Weights of a small GPT-style language model, trained from scratch on English Wikipedia.
Size: width 256, vocabulary 2048.
Architecture: LayerNorm before each block, rotary positions, normalized queries and keys, attention sinks, value embeddings, hashed n-gram embeddings, capped logits.
Training: a variant of Adam for these matrices, 463M tokens, 7130 steps.
Each number is 128 + 24 x the weight over its row's rms, rounded and kept within 0 to 255. Layers, rows and columns count from 0. The size above them is the row's rms in percent of the matrix's.

# layer 4 attention query, 512x256, rms 0.105, rows 116-151, columns 96-127
size [169  89 118 104  82  99  88 125  89 100  94 104  76 103 126  89  89  84  88 100  89  98  87  90  82  94  86 106  83 124 109  89  91  94  89  87]
[[ 92 150 104 103 159 111 137 117 128 117 152  84 117 109 134 122 113 150 108 140 145 141 101 120  77 156 116 131 125 136 142  69]
 [154 117 111  91  81 187 146  49 115 168 117 117  86 122 117 116 143 135 151 149 131 112 140 146 130  91 156 142 137 131  71 118]
 [170 107 107 145  94 109 109 143  98 131 103 150 166 154  71 128 128 144 152 119 117 121 124 103 146 109 103 114 100 133 152 187]
 [125 125 129 147 142 128 130 105 111 149 125 113 156 152 157 127 175 151 124 158 136 144 192 163 106 113 109 106 125 193 143 149]
 [121 143 144 128 123 100 119  71 153 134  96 129 171 124 155 138 129 114 171 103 182 113 162 168  67 136 151  89 117  87 128 121]
 [159  79 154 138 103 148 128  88 127 178 145 116 100  94 108 157 152 132 117 172 122 135 135 160 108 103 125 133 162 139 106 131]
 [101 110 125 144 131 103 152 100 150 125 128  91 166 148 167 136 170  99  85 124 111 139 151 135  53 149 110 126 125 104 114 131]
 [131 147 117 149 137  96 150 192 133 115 123 159 119 153 124  97 116 136  76 113 128 151 133 147 156 147 132 134 109 134 101 175]
 [161  98 168 149 157  97 126 161 145 129 111 138 148 152 114 130 138 135 122  85 146  83 134  95 150 104 105 127 125 115 144 139]
 [146  95 125 141  87 168 157 121 133 164 125 157 128 107  96 122 190 110 102 125 155 140 123 171 143  97 156  84 158 144 149 122]
 [189 107 107 101 126 179 146  89  81 136 155 182 123 133 105 104 150 101 166 141 122 137 141 111 177  91 109 134 184 119 126 134]
 [ 62 173 123 120 152 147 123 165 103  61 124 132 129 120 149 122 110 125  80 102 135 124 123  76 130 135 124 107 152  97 134 132]
 [140 165 101 148 131 136 102 141 183 130 155  74 158 103 130  99 142 134  94 131 135 142 142 160 144 100 223 154  99  93  94 147]
 [ 78 117  85 101 159 134 169 112 136 149 119 119 169 107 189 179 128 157 112 147 110 158 123 127 103  86 146 142 143 105 140 129]
 [148 113 144 116 100 133 147 145  84 174  95 123 111 179 131 124 144 111 116 110  98 119 110  94 115 137 140 106 117 107 125 142]
 [114  87 143 116 158 153 182 147 130 142 155 159 128 111 104 140 146  95 182 130 124 114 151 131 143 117 172 117 129 132 141 132]
 [123 139 129 150 106 151 145 132 101 143 157 124 112 140 135 122 126 166 195 165 151  96  77 107 113 128 121 184 152 129 116 137]
 [130  91 125 158 141 135  96 139 117 106 126 134 153 195  89  98 135  89  75  70 142 148 153 132 161 141 137 136 155 103  89 129]
 [128 133 127 116 150  93 114 101 106 116 115 136  99 181 103  94 148 116 146 104 123 119 126 129 125 169 132 116  87 109 144 134]
 [ 87 113 104 123 102 142 118 115 147 160 125 145 158 121 125 163 120 153 134  88 102  96 146 139 122 147 169 134 158 110 106 145]
 [145  86 129 110  99 110 128 155 162 153 133 143 132 122 115  98 145  93 112 133 173  98 134 128 120 166 153 116 106 151 134 123]
 [ 77  98 151 147 163 156 142 144 107 135 113 209  90 103 103 147 157 197 131 117 128 112 158 130 144 153 132 150 131 109 131 113]
 [ 82 143 128 129 142 137 105 105 135 130 112 138 126 108 152 203 139  94 115 154 161 119  84 133 126 132 100 119 137  80 135 116]
 [148 137 130 104  99 140 114 134 114 111 134 124 106 128 154 112 130 130 131 152 164 136  90  87  94  92 126  95 119  82 159  86]
 [108 112 114 150 172 144 110 105 146 137 138 115 133 128 160 138 156 143 116 124 129 102 120 127 117 169 113 132 120 137 113 143]
 [ 87 140 129 126 119 124 135  51 122 112 110 131  99  92 122 188 112 168 138 134 160 111 126 147 113 115 182 115 163 140 121 138]
 [137  82 155 130 191 125 174 119 166 159 147 106 131 162 138 145 121 162 105 135  76 109 137 134 133 148  93 132 115 161 152 157]
 [158 115 175  93 160 123 135 105 168 129 146 171 105 120 117 159 107 144 155  99 129  97 106 148 102 159 183 112 103 114 121 135]
 [155 165 125 118 110 147 162  77 140 168  84 141  89  98 107 143 173 109 138 112 117 161 122 142 125 133 139 139 134 131 170 136]
 [113 130 125 128 155 150 152 122  97 135 139  87 127 143 203 169 133 163 150 106 127 111 143 128 114 133 106 108 128 118 131 121]
 [ 92 105  99 113 165 120 162 110 154 110 140 105 157 120 166 149 107 156 126 129 126 149 133 126 126 149  68 153 149 158 114 109]
 [105 136 142 137  83 134 148 108 159 121 154 133 147 120 122 138 133 140 136 181 103 105 111 194 143 150 166 186 109 172 118  96]
 [154 147 154 126 165 117  86 113  89  96 154 139 131 139 156 130 126 126 108 156 140 164 130 166 127 122 109  83 104 120 135 148]
 [127  88 138 171 107 166 141 130 160 157 126 130 143 153 113 120 132 131 144 118 105 110 175 127 131 127 143 159 128 119 108 126]
 [168 112 147  92 135 151 115 122 125 154  99 151 132 127 124  89 144 144 106 104  95 120 152 117 144 119  91  87 172  98 118 148]
 [139 172 119 155 137 124 140 107 179 113 126 161  94 103 146 126  91 119 121 142 150  99  63 113  85 141 130 141 121 123 131 119]]
# layer 4 attention key, 512x256, rms 0.103, rows 116-151, columns 96-127
size [ 95 108 121 109 106 133  89 112 108 121 105 114  76  79  91  89  79  82  92  83  95  88  99 105 129 105 123 103  85  91 100  83  92 101  87 100]
[[ 93 126 131 129 122 153 119 116 114 130 112 160 125 113 164  46 145 152 101 119 128 111 123  81 124 140 148 128 128  93  93 119]
 [152 122 131 144 130 130 150 149 130 148 177  92  66 137 121 129 111 137 176 187 117 141 153 141 121 120 112 139 142 116 131 145]
 [106 156 130 109 129 133 122 139 131 106 146 158  96 140 130 145 117  91 143 139 131 198 129 143  84 136 104 144 150 169 162 107]
 [115 143 102 132 122 104 133 136 141 133 119 155 140 165 101 119 111 134 150 137 110 122 119 115 125 156 161  79 173 127 133 126]
 [183 140 147 140 157 118 107 135 124 142 162 138 113 114 130 173 114 142 162 139 144 119 160 117 135 139 127 121 127 120 138 129]
 [116 126 157 141  52 120 141  98 141 193 116 133 141  89 139 143 103 138 108 160 165 101 165 113 100  96 160 129 123 110 119 109]
 [137 155 143 154  98 136 151 112 153 132 122 157 131 103 143 124 122 110  89 116 153 104 168  89 133 130 129 124 166 149 109  95]
 [112  90 116 137 134 128 117 149 127  99  95 154 149 135 106  72  89 116  82 100 125 178 132  92 110 122 131 134  90 120 104 120]
 [ 97 141  93 132 153 107 116 162 138 114 129 181 146 120 130  98 165  94 132  84 109 159  73 121 160 144 135 124  84 114 114 109]
 [154  98 128 138 110  74 112 109 117 193 166 140 126 145 146 141 140 132 160 132 114 104 140 100 145 107 151 137 155 111 173 154]
 [138  82 136 145 111 123 112 143 114 136 161 141 143 128  47 121 143  99 170 130  94 112 127 131 125  98 123 145 112 129 117 151]
 [131 126 113 126 157 114 109 184 131  86  86 138 141 137  71  87 117 111  94 118 125 115 101 156 167 127 138 110 119 102  68 132]
 [124 122 159 124 144 123 176 131 158 102 101 132  95  74 155 144 111 131 133  90 133 131 160 114 137 125 149 101 131 132 132 112]
 [119 143 148  86  99 119 119 125 121 117 117 121 132  89 149 108  89 104  99 122 133 107 106  94 132 136 152 132 168  95 147 121]
 [129 122 132 139 130 150  79  92 129 123 133  80 117 113 108 127 110 160 101 146 115 119 156 110  98 143 146 125 148 148 146 143]
 [ 90 148 111  88 142 145 155 124 121 127  80 112 133 114 129 118 119 137  99 100 110 169  83 161 112  67 113  97 170 118 117 114]
 [178 132 107 142  81 148 147 116 114 128  81 149 122 133 134 139 105 134  97  94 161 128  95  97 116 100 123 180 122 164 112  81]
 [146 113 131 123 116 118 132 106  97 132 100 152 105  99 143 162 119 166 125 136 158  98  77 148 136 119 109  81 133 119 124 145]
 [167 120  91 119  75 141 126  77 164 106  91 133 154  80 121 120 130 167 135 110  89 157 131 134 156 107 150 123 169 131 132 142]
 [118 107 142 149 106  99 141 133 111 120 109  66 137 178 131 127  81 100 127 145 144 134 105 149 169 154 119 123 150 163 108  88]
 [121 163 134 148 106 143 148  87 119 118 109 147 129 130 103  74 169 106 146 129 128 126 178 135 127 115 131 111  71 160 133 162]
 [109 118 115 144 147 101  77 129 110 136  78 109 145 155 157 133 148 112 126 110 161 106 114 131 168  95  97  99 141  97 134 143]
 [112 143 120 129 158 110 135 120 140 137 150 128 119 126  85  99 175 126 140 151 110 137 146 116 153 120 139 159  94  67 144 198]
 [108 142 140  96 120 161 151 126 119 116 130  94 156 138 133 139 166  97 146 158 123 145 156 170 142 156 148 143 105 157 167 126]
 [149 129 143 169 144 135 153 108 139 123 153 134 129 114 149  48 172 123 133 114 127 137 144 125 121 182 133 153 113 186 146 164]
 [136  84 118 126 131 107 179 119 122 135 121 102 133 141  98 114 137 130 186 144 105 145 108 145 140 122 143 145 134 144 107 130]
 [116 131 124 137 140 114 173 128 152  92 157 137 136 107 133 100 136 141 130 106 113 110 123  98 129 154 112 148 138 144 115 118]
 [150 113 121 111 118 133  91 102 133 153 151 101 130 105 116 113 171 153 140 114 131 116 147 140 150 147 112 135 128 149 124  86]
 [115  94 132 121 127 127 109 137  95 119  75  93 161 157 129  91 123 169 129 126 125  98 114 118 124 114 135 110 101 135 149 169]
 [124 131 102 139 127 102 105 152 157 143 136 106 148 164 106 155 172 130 182 151 134 143 124 144 146 133 108 109 189 131 152 127]
 [120 157 100  99 110 116 113 137 147 120 123 154 128  95 122 127 183 106 170 135 165 156 116 131 164 127 140 102 139 113 158 147]
 [119 149  77 132 167 110 135 142 122 138 111 156 130 127  90 136 106 122 123  94 124 115 133  94 142 113 115 136 121 123 148 104]
 [120 134 156 109  96 114 107 142 129 109 136 143 148 142 141 102 116  90 149 128 119 142 151 142 134 171 125 136 100 137 155 202]
 [ 93 159 117 132 131 156 164  97 108 116 110 126 126 118 135 139  90 115 130 108  77 162 120 164 112 122 108 120 168 151 136 106]
 [116 156 120 103 102 113 129 155 124 132  71 107 111  91 136 148 119 140 113 113 164  94  84 134 120 139 161  99 139 122  94  75]
 [136 114 156 136 130  76 121 115 154 117 155 129 162 145 136  80 192 120 141 147 122 112 164 151 139 138 137 156  95 114 144 181]]
# layer 4 attention value, 512x256, rms 0.0729, rows 64-127, columns 96-127
size [102 101 102 107 102  99  93  99  88  87  98  89  99  82  97  94  95  99  87  99  99 114 105 104  83  89  91  98 100  99 113 112 105 101  99  98  91 102 103 100  93 101  95  93  93  96 102 104 102  99  91  97 107  99  85  99  99 105 113 105  92  96  95  93]
[[112 136 135 141  93 145  92 134 101 135 133 130  42 115 146 113 126 151 112 140 117 160 153 190 119 113 113 110 146 129  91 131]
 [148 162 133 138 134 133 131 105 167 167 160 147 138 134 141 142 199 121 173 141 149 146 145 153 148 123 128 118 150 137 130 122]
 [149 173 114 135  98 143 124 170  95 158 152 165 138 142 138 125 129 145 107 179 182 121 103 121 130 141 159 147 115  91 109 140]
 [123 104 120 126 162  79 149 117 168 128 111 118 189  99 151 145 129  74 120 107 107 140  98 150 164 184 142 100 115 111 170 130]
 [ 99 142 113 151 112  97 164 180 112 138 154 175  84 154 138 139 136 158 147 180 146 148 144 128 131 134 108 105 120 131 127 132]
 [113 159 127 115  96 147 119 166 150 110 124 102  70 121 106 131 145 157 126 201 138 123 136 157 119 152 119 132  99 135 115 113]
 [130 135 146  97 174 159 137 124 100 114 136 117 149 162 132 137 134  87  84  99 103 136  99 126 145 139 108 137 105 117 126 129]
 [ 81 120 157 153 115 117 123 131 103 114 113 141 148 136 129 160 129  66 153  59 127 129 131 128 108 123 201 126 117 132 161 120]
 [120 123  93 124 183 138 127  95 156 111 125 125 147  67 117 145 126  76 101 133  84 138 110 153 139 147 149 135 137 105 127 143]
 [144 161 112 109  95 120 184 100 110 132 124 148 109 119 106 132 120 118 143 120 163 142 102 106 154 100 154 107  96 117 116 146]
 [130 165 137 141 131 124 180 158 105 165 128 132 151  91 137 138 108 124 145 163 163 114 121  67  95 122 135 128 149 103 130 122]
 [171  91 125 126 145 162 121  99  65 100  89 176 155 143  99 125 111  36 129 114 137  98 128 146 133  95 126  77 131 139 143 117]
 [143 148 132  87 131 170 198 105 100 141  66 140 131 124 119 128 105  45 113 112 115 140 113  89 118 132 149 128 123 139 149 137]
 [167 122  90 113 118 100 154 135 176 126 138 132 111 143 136 106  98 165 148 130 140 162 127 169  89 133  82 157 119 116  96 118]
 [ 93 100 148 119 130 121 108 122 102 132 135 112 131  95 126 121 175  98 134 131 113  94 120 136 123 131 122 124 152 113 179 140]
 [119 107 118 138 126 164 133 164 157 139 115 110 118 152 100 108 125 131 120 134 136  66  82 154 137  94 108 137  87 125 143 139]
 [142 126 134 115 150 169 113  83 100 123 121  94 141 142 128 109 110  51 119  89 118 138 150 176 113  82 135 138 115 119 137 120]
 [ 90 110 150 132 128 132 143 172 155 153 155 166 113 130 143 121 172 175 155 162 133 160 113  69 162 143 131 148  96 135 116 132]
 [153 114 121 117 100 137 126  80 154 141  92 139 151  87 126 125 175 115 174 101  98 115 170 146 127 117  83 129 121 146 155 128]
 [108 126 148 112 127 141 152  75 135 104 106 149 155 112 112 130 127  85  94  82 118 170 167 146 138  77 177 151 120 128 135 121]
 [107 126 107 167 112 141  93 110 133 141 136 126 114 155 121 110 171 160 103 148 126 146 119 136 103 129 177 128 110  99 166 126]
 [145 133 166 137 121 135  87 101 130 108 150  79 104 136 113 129 102 101 140 105 121 124 173 160  96 120 155 137 129 133 163 123]
 [153 175 104 119 109 146 100 104 118 110 129 101 119 155 138 106 128 127 141 137 106 123 160 138 105 101 123  90 127 131 168 116]
 [121 128 149 109 103 185 144 126  64 141 142 159 143 180  96 124 135 110 150 115 152  80  87 122  94 109 228 147 106 120 130 120]
 [108 113 117  96 147 167 163 141  99 125 121 130 129 128 147 107 122  66 158 125 120 183 129  84 125 109 126 156 150 149 106 107]
 [138  51 133 117 106 141 134 128  61 106 144 186 101 114  90 111 142  90 127 114 143 143 137 168 131  61 189 121 132 138 131 117]
 [131 110 106 112  99 146 198 131 120 126 138  90  93 151 154 119 129 165 116 164 140 110  76 109  88 130 127 138 122 157 180 110]
 [119 132 108 122 121 145  92 152 111 108 124  75 126 126  94 140 117 142 130 167 119 111 113 116 137 120  65 139 111 176 137 111]
 [103  81 128 118 190 122 147 137 122 141 126 187 140 165 113 121 148 139 151 100 133 171  81  73 153 147 172 132 124 134 124 116]
 [193 160 115 132 117 122  97 143 149 149 155 100  55 127  98 121  96 165 146 174 166 121 140 141 121 150  82 119 125 102 129 138]
 [110 140 123 123 147  92 135 123 157 134 130 106 153 139 208 128 127 140 115 156 129 134 110  63 137 168 101 126 128 106 127 130]
 [135 127 128 121 107 119  73 167 121 171 162 142 157  78 141 118 149 117 104 175 149 142 119  80 162 152 157 119 122  73 111 113]
 [126 139 124 129 118  82 156 110 101 105 105 120 139 113 121 128  89 100 128  77 107 135 146 141  97 108 134 111  99  88 137 137]
 [108 106 127 123 156  85 129 180 120 125 150 104 140 127 106 137 130 170 139 168 140 127 104 112 166 169 101 136  97 113 130 138]
 [108 135 148 125 136 122 142 162 130 125 145 145 112 143 178 120 125 148 158 175 146 103  66 116 135 157  83 130 123 142 130 155]
 [174 117 134 124 103 132 157 121 160 123 100 139 152  83 142 166 168 131  90 150  87  76 137 150 134 179  86 144 133 125 131 120]
 [104 141 134 124 120 111 149 138 115 130 120 137 119 144 105 113  77  63 128 152 134 121 149 133 105 114 115 112 129 122 135 139]
 [103  97 120 132 116 125 106 165 119 137 137  96 129 126 123  84 110  97  84 145 124 111 118 168 139 132 118 151 166 112  93 132]
 [ 96 108 106 123 127 115 118 152 124 131  98 123 181 126 125 121 120  96 123  93 105  56 114 150 144 117 148 137 101 163 181 124]
 [132 134 124 124 144 124 113  89 129 107 136  92 102 110  84  96 114 179 141  91 132 175 165 170 115 136 117 112 168 141  86 100]
 [146 173 132 125 121 127 129 159 167 134 106 139 115 126 128 145 120 134 109 196  98 101 115 106 157 164 101 141 111 130 113 132]
 [133 166 139 110 138  85 176 139 153 158 153 143 151 126 144 140 132 132 128 162 179 105 147  85 139 174 134  75 111 103  99 139]
 [ 90 126 121 149 121 144  49 116  88 129 151  89 138 149 118 114 125  93 134  89 123 119 125 149 111  83 188 140 146 140 143 137]
 [139 119 136 130 127 121 125 146 143 156 102 123 126 134 129 111 142 108 101 147 127 116  81 112 166  85  92 123 114 126 144 124]
 [125 137 115 138 128 108 148 137 114 155 129  92 105 141 127 139 163 207 146 160 103 149 123  89 128 116 120 122 159 162 104 122]
 [123  85 104 143 135 134  53 145 120 128 161  65  78 138 130  94 136 227 119 145 106 119 101 109 159 146  80 128 120 154 121 128]
 [187 147 152 153 111 124 128 174 122 168 147 170  96 141 112 111 169 190 139 185 199 139 136 106 145 115 132 113 142  73 155 150]
 [171 176 102 139 117 106 107  98 163 140 133 119 134 127 145 121 155 127 127 146 162 149 159  84 136 153  74 118 133 104 122 128]
 [ 98 141 142 152 133 145 197 113 128 138 121 190 151 110 113 120 179  94 127 127 116 161  90 156 132 111 176 155 127 138 114 133]
 [123 120 149 139 130 103  84 115  99 119 165  80 151 160 134 125  72 102 147 108 118 135 153  97 128 132 136 111 125 120  88 108]
 [162 188 158 118  71 128 125 101 145 138 125 108 163 147 150 167 111  81 121 185 164 103 179 114 107 112 143 104 141 151 144 128]
 [ 95 122 114 116 110 101 143  93 101 105 138 141 127 119 120 138 124 117 117 168 124 135 103 137  93 133 152 145 155 119 110 123]
 [117  87 128 140 101  60 105 140 109 164 135 146  92 110 140 121 145 142 127 135 112 142 111 174 140 103  73 136 134 101  99 140]
 [136 175  99 142 140 122 105 105 164  96 114  99 103  82 133 111 113 118 109 112 100 105 125 142 115 140 168 134 131 138  66 132]
 [148 143 128 131 138 142 137 112 107 113 157 154 100  98  95 148 106  74 147 121 172 147 163 142 126 111 188 121 118 106 158 134]
 [124 110 135 134 137 198 110 116 130 111 138 110  89  82  96 135 111  76 141 113 125 115 118 209 100  87 145 160 136 131 127 110]
 [110 112 146 140 144 101 113 131 126 139 120 101 129 110 114  87 167 121 147 127 140  72 143 109 134 111  91 149 194 135 101 134]
 [135 134 116 150 150 128 120 133 159 135 129  99 106  64 127 125 136 129  85 137  96 130 149 187 155 133 114 122 127  88 127 139]
 [ 93 136 107 102 128 139 108 147 132 100 144  83 118 101 103 153 124 104 123 129  76 133 160 198 132 128 154 121 127 136  98 107]
 [ 70 145 132 124 137 106  88 129 106 156 156  96 153 104 126 101 148 106 105 182 116  98 120 104 160 141 136 139 127 104 135 127]
 [163 103 140 126 126  53 176 117 115 153  69 188 133  86 125 119 138 181 113 142 115 160  99 115 181 167 113 120  97 128 104 123]
 [135 145 131 101 143 165  99 110 147  85 137  92 138 126 119 117 108  34 107 134 138 135 135 184 116 135 168 149 125 132 122 106]
 [154 181 116 109 121 133 142 122 107 144 125 177 135 107 132 134 145 162 105 173 160 164 122 171 177 140 144 110 126 129 119 124]
 [118 112 109 107 120  95 122 129 132  93 104 156 104 129 112 127 116 102 111 116 107 168 112 151 110 185  78 132 130 189  93 113]]
# layer 4 attention output (transposed), 512x256, rms 0.0984, rows 64-127, columns 96-127
size [ 86  92  90  83  82  78  81  89  82  87  83  87  82  92  82  84  73  81  84  88  84  86  90  88  91  86  83  81  84  80  83  93  85  87  79  87  89  85  77  87  79  86  82  84  82  91  90  82  91  83  91  92  83  84  85  86  91  85  81  87  89  87  84  89]
[[141 107 112 151 135  96 122 115 119 143 135 152 100 159 138 119  97 130 127 153 118 148  97 138 115 115 114 161 136 134 133 141]
 [153 116 102 131 120 151  93 138 162 111 100 100 138 162 142 167  92 152 157 161 106 128 112 101 115 147 130 131 179 109  92 154]
 [130 115 133 147 163 141 132 121 130  95 149 130 115 141 132 137 121 137 104 149 110 153 135 102 136 101 101 105 127 113 108 140]
 [117 143 107 122 155  85 151 124 122 164 113 130 121 134 121 152 102 129 142 125 113 102 116  87  80 179 126 150 123 128 117 111]
 [147 102 137  93 138 177 109 145 111  83 125 118 113 113  94 128  95  92 120 146 154 152 127  49 102 132 132 121 117 156  82 127]
 [106 101 154 137 118 114  75 127 145 103 159 139 156 157 106 106 105 115 156 100  75 125 116 155 132 125 109 151 101  82 119 157]
 [128  89 104 114 118 136 166 141 180 113 150 111 151 116 146 111 127 148 143 124 109  86 165 123  94 118 150 119 109 142 118 123]
 [142 105 106 126 132 122 112 157 115 110 140  98 119  98 119 147 138 144 125 121 181 104 126 134 115  86 162 117 151 137  72  85]
 [136  93 133 148 140 149 164 149 126 146 106 138 143 112 147 118 116 130 162 120 104 118 146  83 101 143 135  58 168 129 166 150]
 [130 115 144 116 112 162 133 147 151 122 151 111 140 146  99 142 135 111 118 150 147 148 135 145 127 105 141 124  80 138 138 115]
 [136 118 140 125 140 131  95 143 122 155 113 118 112 113 132 140 117 161 120  93 143 131 116 149 122 148 119 136 128 122 122 139]
 [109 160  74  90 154 150 162 149 101 132 107 148 120 142 132 132 123 136 107 171 141 143 133 193 115 102 128 134 122  72 161 105]
 [138 158 141 110 126 135 130 133 124 127 163  74 181  85 107 131 146 134  81 104 149 112  95 137 121  99 128 130  86 152 126 125]
 [132 124 146 108 121  96  98 170 136 119  87 118  94 131 115 137 134 152 119 149 100 118 133 144 147 121 108 185 109 126 149 171]
 [117 103 130 117 105 136 125 136 122  54 148 107 129 167 124 125 125 154 161 115 123 137 152  93 122 139 169 167 116  95 139 155]
 [136 146 128 143 154 108 146 144 136 113 119 133 116 136 122 117 149 138 113 122 163 190 177 115 167 115 160 141 131 193 151 118]
 [ 97 178  98 143 117 132 156 151 120 136 110 170 140 137 122 127 105 119 123 134 146 134 153 141 141 132 124 149 175 157 147 127]
 [ 91 118 142  76  82  99  52  98 174 124 194 108 146 129 105  95 134  84  85 111 135 115 150 104 120 109 139  92 135 128 118 173]
 [124 141 131 117 121 117 143 128 140  94 113 154 110 143 123 122  93 142 112 147 101  98 135 148 134 137 125 120 131 130 155 112]
 [131  92  96 144 145 194 160 123 120 145 132 148 138 115 101 175 138 106 159 140 159 123 119  97 110 139 100 135 119 126 121 105]
 [142 139 152 136 110 152 136 124  98 139 149 138 110 121 150 108  75 136  97 160 121 125 117 167 118 131 131 153 117 149 170  98]
 [151  99 101 141  84 166 126 101 128 135 126 151  91 154 138 145 113 156 112 164 112 132 105 156 142 154 132 138 121 171 128  85]
 [138 164 118 139  87 110 127 117 145 180  78 126 106 132 125 152  99 179  91 129 198 131 130 166 168 130  89 125 121  95 137  90]
 [ 83 152 137 112 114 163 126 121 139 112 174 138 116 167 135 137 104 159  57 168 168 183 120 124 171 148 142 126 155 151  87 121]
 [149 109 132 112 144 133 125 142 124 157 193 138 153  90 127 129 118 117 107 110 129  99 183 170 124  79 157 127  90 100 132 131]
 [ 71 158 140 166 127 154 164 162 116 154 144 118 113 114 123 106  89 135  86 143 124 165  83 156 129 157 157 128 149 113 119  92]
 [142 141 171  98 144 137  98 118 138 136 121 103 170 141 171 144 113 157 139 129 132 170 144 165 119 147 127 129 118 165 133 171]
 [112 112 106 131 141  66 143 168 104 174 106 146 143  79 142 108 123 141  90 159 126 115 153 143 120 148 135 140 125 152 151 110]
 [146 123 115 124 136  99  81 119 144 167 125  85  72  91 106 102  99 109  98  82 119  92 129 127 130 136 129 136 102 132 119 127]
 [117 122 156 140  86 118 127 145 178 110  99 158 139 143 151 142 121 136 129 114 117 142 117 162 122 126 100 127  93 138 152 112]
 [123  90 133 119 106 126  88 106 120 103  91 154 106 156 131 138 136 116 148  82 132  79 102  87 108 119 120 128 123 125 120 114]
 [121 124 107 130 155 154 106 124  97  61 118 131 105  97 142 121 133 121 107 112 120 147 145 119  65 120 148 125 123  69 153 107]
 [136 161 119 170 127 128 155 101 169  90 105 152 115 131 121 159 127 130 139 123 196 118 145 154 126 141 103 152 123 121 149  97]
 [131 115 149 120 102  77  98 139 154 146 116 128 116  90 118 146 141 135 145 119 100 126 156 118 101 119 131 160 156 111 123 121]
 [124 103 153  88 103 146  93 149 155 105 125 165 136 126 135 109 114 131 148  98 134 123 130 119 146  98 125 113 139 131 152 154]
 [158 106 145 115 166 125 159 137 124 133 109 132 129 149 145 126 150 140 157  70 122 138 169 125 152 112 106 127 145 137 193 129]
 [142 154 143  67 134 147 143 126 129  98 172 151 120 158 127 123 103 108 137 171 157 103 134 112  98 147 129 149 148 113 100 109]
 [132 132  86 104 128  91 160 121 131  87 118 140 129 107 156 144 102 142 161 162 126 189 120 130  79 136 113 102 146 141 124 118]
 [135 146 131 143 102 128 129 120 149 137 116 103 173 118 105 135 135 150 165 101 122 110 113 154  65 142 124 109 149 132 138  82]
 [112 121 115 116 133 137 156 117 174 133 111 123 117  82  92 137 146 123 100 155 130 114 154 165 168 157 116 136 104  95 162 135]
 [158 126 124 102 130 136 110 121 116 139 124 163 125 152 128 122 112 146 145  90 169 150 149 121 114  84 147 127 102 139  93 118]
 [121 113 153 112 160 116 117 113 146  91 124 112 141 109 144 162  87  80 180  70 129 132 105  82 149 139 120 137 105 107  99 141]
 [125 146 147 134 118 122 134 118 112 161 181 132 148 150 151 148 131 108 117 142 148 123 144 173 110 168 168 135 138 146 134 119]
 [111  94 131 160 156 129 127 132  99 101 149 157 144 157  95  78 152 109 138 126 129 184 122 110 114 143 153 134 131 158 132 129]
 [134 132 168 132 145 114 115 127 110 135 163 139 170  97 171 133 128 117 143  88 142 117 136  95  93 132 137 106  99 138 119 159]
 [123 143 117 150  89 101  73 120  75 143 133 149 121 145 154 143 152 135 123 121 130 135 135 156 135 133 136 101 102 168 115 132]
 [ 76 131 141 175 121  96 111 153  90  85 154 130 139 165 145  98 115 123 106 148 119 165 124 133 137 149 101 137 139 122  99 134]
 [139  79 136 121 159 124 141  99 100 124 125 112 114 131 134 154  77 111 177 119  90 185  95 105 123 123 116  85 133  75 127  77]
 [106  92 127 112 132 124 110 157 118  97 155 175 110 126  87  60 119 132 127 100 138 176 135 111 130 108 130 139 128 134 121 160]
 [109 121  96  84 136  90 161 143 122  95 135  81 118 155 126 171 145 151 148 128 120  89 138 160 153 145 107 155 137 150 137 149]
 [152 180 141 165 157 179 160 130 109 117 149 117 133 158 120 125 118 136 156  93 101 124 121 106 101 135 115 120 166 122 101  83]
 [145 136 160 139 140 144 139 144 111 124 150 131 138  97 159 148 136 127 135 105 151  91 133 120 120 125 116 151 134 107 116 127]
 [108 134 146 112 128 126 134 131  98 141  75  96 106 125 156 131 131  96 116 150 103 144  83 113 112 105 148 111 131 130 136 176]
 [148 117  89 116 126 175 131 156 159 101  98 172 120 150 141 100 118 131 180 122 115 131 113  90 123  97 118 140 147 129 163 149]
 [140 142 161 140  91 140 175  98 102 118 163 104 101 134 166 136 132  90 142 162 144  78 131 112 139 100  70 117 122 123 135 120]
 [120 154 122 132 146 130 134 100 125 100 100 175 113 100 164 129  88 125 109 148 159 132 153 104 123 116 117 111 121 174 137 126]
 [ 91 145 118 114 190 116 155 130  99 137  98 122 179 147 118  90 112 116 112 139 126 156 103 148 131 151 139 123 134 162 152 114]
 [103  92 134  90 131 129 137 111 161  99  94 162 132 114 131 125 147 129 139 161 120 154 135 125 124 135 120 122 168 118 128 152]
 [125 132 116 100 158 163 169  91  92 145 104 120 168 115 107 131 159 155 143 116 127 105 133 140 111  85 152 131 119 135  95 109]
 [127 178 123 128 145 131  96 158 152  92 118 147 159 179 130 116 140 122 117 130  78 173 117 133 160 165 167 113 126 105 124 128]
 [122 139 154 156 140 118 124 134 130  98 164 123 113 140 103 114 129 110  63 136 106 170 124 113  93 136  96 128 103 113 109 156]
 [117 154 112 116 167 102 184 134 106 160 109 148 143 137 135 152 145 175 148 170 131 135  91 100 128 123 113 153 149 174 169 174]
 [146 151 125 130 158 145 130 108 155 117 114 119 133 138 128 125 124 146 131 140  54 134 131 128  98  68 126 110 128 126 146 124]
 [116  76  99 156 121 140 111 145 132 117 141 143 115 118  79 126 105 134  98 102 119 109 140 134 121 102 134 131 127 125 149 161]]